From a checkpoint of a small transformer trained on Wikipedia.
Size: width 320, vocabulary 8192, 27.9M parameters.
Architecture: LayerNorm before each block, learned positions, biases, tied embeddings.
Training: a variant of Muon for these matrices, 566M tokens, 8635 steps.
Each number is 500 + 50 x the weight over its row's rms, rounded and kept within 0 to 999. Layers, rows and columns count from 0. Numbers have three digits each. The size before them is the row's rms in percent of the matrix's.

# down: layer 4 MLP down (transposed), 2560x320, rms 0.0529, rows 784-803, columns 0-63
# up: layer 4 MLP up, 2560x320, rms 0.16, rows 785-804, columns 0-63
down784 091:530504533503521391476391531548540586527584450463482491557490507481478473495499471456529569499505500514611492551404533522464418456429467514582476549388537480585504477534457476430531481405380431
up785 101:512386532501543504499527667501588529420493355531461536476448440502556491453516535446560501483566445478478446412514596496465456471525426524511471491483569480480542470490508472470463438515513530
down785 105:501473585444518466509511522482511496556446398505484428525489509480503518460467417414540527531526512527435535529515538431502423501453477490489494493489574445381551539474491502419408550530493485
up786 099:474475407405530522392501436534398509520526460501542495484469601547501540548435485533527493540491454385381543549535534423522602577449534452549497575507526496579483442453493459575485488444406482
down786 101:591575538437416497479530462462504454511453528547553574507490545460447562485510511488533478457533496510450543540552486396419485444464456450460475445479528441488442550508537563440479553478529485
up787 101:440563443542394532470489390473578502459519470482592551478597455488557382480507470515532510449503459529444410533526577503525476453510594559476470474545446461497491494473522482608469456501553522
down787 104:475449550511370498555396386514468503468486438581517631486459483420509505490436482479537548531405387556485587486580486433504463510563545479458452459543463489461523476497525461559482585474422547
up788 104:602540525458460575539515525523518447525499541448494446436462546474445482586490451521530467524546581566542481563542390531562452524501538617485437540463470469485524486495516427424513573525435498
down788 106:429545482482519568463546419510497481384575504498485537523571516537522504459461619534509491588469575484531489444499403523463450511498515479503518447407534485495531470508540444519508534505612525
up789 113:460460548604505496433443523480587424564506545522468535399483433503470543538423462534450485571453482505450549480479478534528463511508493414456446425442549517499458462516554615519528413422502543
down789 113:486500481451505405419552455473508526523562530495504426499451437454533538592483472538443499586489483387520538530464474528611568529538462495504483573566444450576504497514536511533503607503379464
up790 106:490533557440474575529556528565530499469545393585444496467448543499455494506581554577488594584578536455528523430471491535550506523517588508410493439443555561478467440503521482400499451510559498
down790 103:534478525586520558530459506541524491503492464441353625528571459524470472456539601442476521484441552521527453539539414519660575435515443419603422545452507534509615633518564487493512473501368440
up791 096:588544473555491485485475462540491604468546477541443549447503430561418497605570506453517467549522604505531463500475458491408506617452402498465445544624538547573587577524592494528515463464435471
down791 105:511523488555492426535440466466469462579540381490473447567547498488506423426487508628465509490540556515471588469610444479452510557461493412472438541510552488570517435461484522556509550515446459
up792 102:438494470449535509472488497517508437604426473537518477514438462466496488459494452490398426502488528553479384498489606508520526555499518490477461519507482464504539440515466581366584564480445550
down792 095:381458543539494484560493494422536507526555509585581519398445615515520470564479578458511541456525530488389428553537515387453509463461554463502482490419565425540516478501583461511431648535433491
up793 106:497493475488469512418539377597456567406490434479418450346536479460549413426486461528590493464556534533487580456447447528533558483531532545424507584533473465513447484418555430522451420395467474
down793 111:500463451529561510509552503561472526445457494496517589515456453389516455501551524464491471551498537478513430556538552542544465562588512482498553549522373491436473528474487524502527551499471520
up794 090:519413461529427474546569512471428466515479555437533521452469483536503502474533540520526512492566524468497525464533611510436492553520499429472527403539575519606530523598485519525509476623492445
down794 096:731473511425550486458569537518438472551448436559412538443500505525553499446521516448463581431448496418540571540520464533584491508572534519473498516482530490471469480527525599435486497491516408
up795 097:480513479592509542454521419552473615500494446415581473524526491478468527463597449451549506530525504498435485499468458502500444596485529553485475606482541382570533555553485437471512515455390514
down795 100:493534437465535397518457526531500401461579408478498479470500516530436462482485507500448502441516500543473574506543503541540397506511572492477538609558493409504451462507542543535525544539538568
up796 126:501462440446616558446444457463458485523477411512457543520533500554491523591378455463523485451540492502564536525507476477500541561468478558491437539460481429507551519545472483518461517479517485
down796 114:525411483486517519500405565513554515574408513496474532503474586383438541421416571480505466508493623442422487526538455459480410569504523558460510485458519547550532444505559517561480569395478414
up797 086:493474452501465366447506554478457451495527593524446519539560422525373459463517533510556520411451512573489458460537507573523560435448456487509555491527393539400387471452452506498377431513531482
down797 089:461552551497416506543496490511496533547542526517504451380395493511437553613463594557489539421455512561545537429519493624526527559418467480493475556498478503515405545448513552489553396479467448
up798 060:487440562487410471437561529440486484535580493620543458531537514574555516492516410442536519481481462506519541454450434481510461536471440449550463537479590411471497593466485499477491471454512508
down798 063:541544474479483590440477438576555514569514508480467426430489402483449493463493526576409446452471570681427469493528562501447416594411493581486554572470442451472473470479506571567513470467501542
up799 106:464425506551584507545547472513587507563519536509509492427450423563547487501426465450493462544503410534504551508573509600483559474452565485487501513492581502447597445464598469529545462444439586
down799 102:457447490460627499529580526483452525524494513549573537563492477552398586520516372484461394566480497552527514486474407448552453430472475525535595559588444410569520399481495480489470548457386487
up800 086:529513507464542558448497576612505569581512426543512454446505494523507536449522620477605458518499529502499392541431596557485440461437549581536456536534439528443526515485536389456397520506577525
down800 089:420487561600503520546380525449406501505471467529553596444442454436578575465506518494419519496461523457501522544577524539550571470556466495471527501402496570368528506556537532397448565490537502
up801 101:452525509485684490531519537483461531503525397478469433477459525617470509524532434516482542552452507495540602431525462468547443431520526542486484458549518401487551593454458623499495497513523509
down801 104:451585518487490530413534565445389533511490462474393424556470491483546509416544514440614545525569409531449462498502468519557516454628502590497534543367559566528504472562499506488555464572569484
up802 120:436446462489497445522482543532523320491549527454395459463533443532523487503494570573509534457522588525474529539520530539467435477467451505454485482594583455482535545423449501546447463602488466
down802 146:414493462445547456493526627508460494499468488450604596562587554462523521458525699559508528525531478460513517493479492422496512545532480557533488596500515446562475528381522509558479544481522564
up803 085:481499515496488461548467626533485491488486474521450546509586493493367560543542511390523535422492462450581599444407494576518434549460454554525500509531478538527528474504495509485445549444458633
down803 089:507588404422441516569504473452482574559483501538549411505560416536470588596461492485433524503407525523555567513580446558492491531526539406447533491464456469465394494481492453477614581477503499
up804 094:470501482504472491417582519464551535601583466532539436488455550474456503480524496491502442495522457564562499553532556506486541531394536492461528584510537512576396522503434437501489481484485517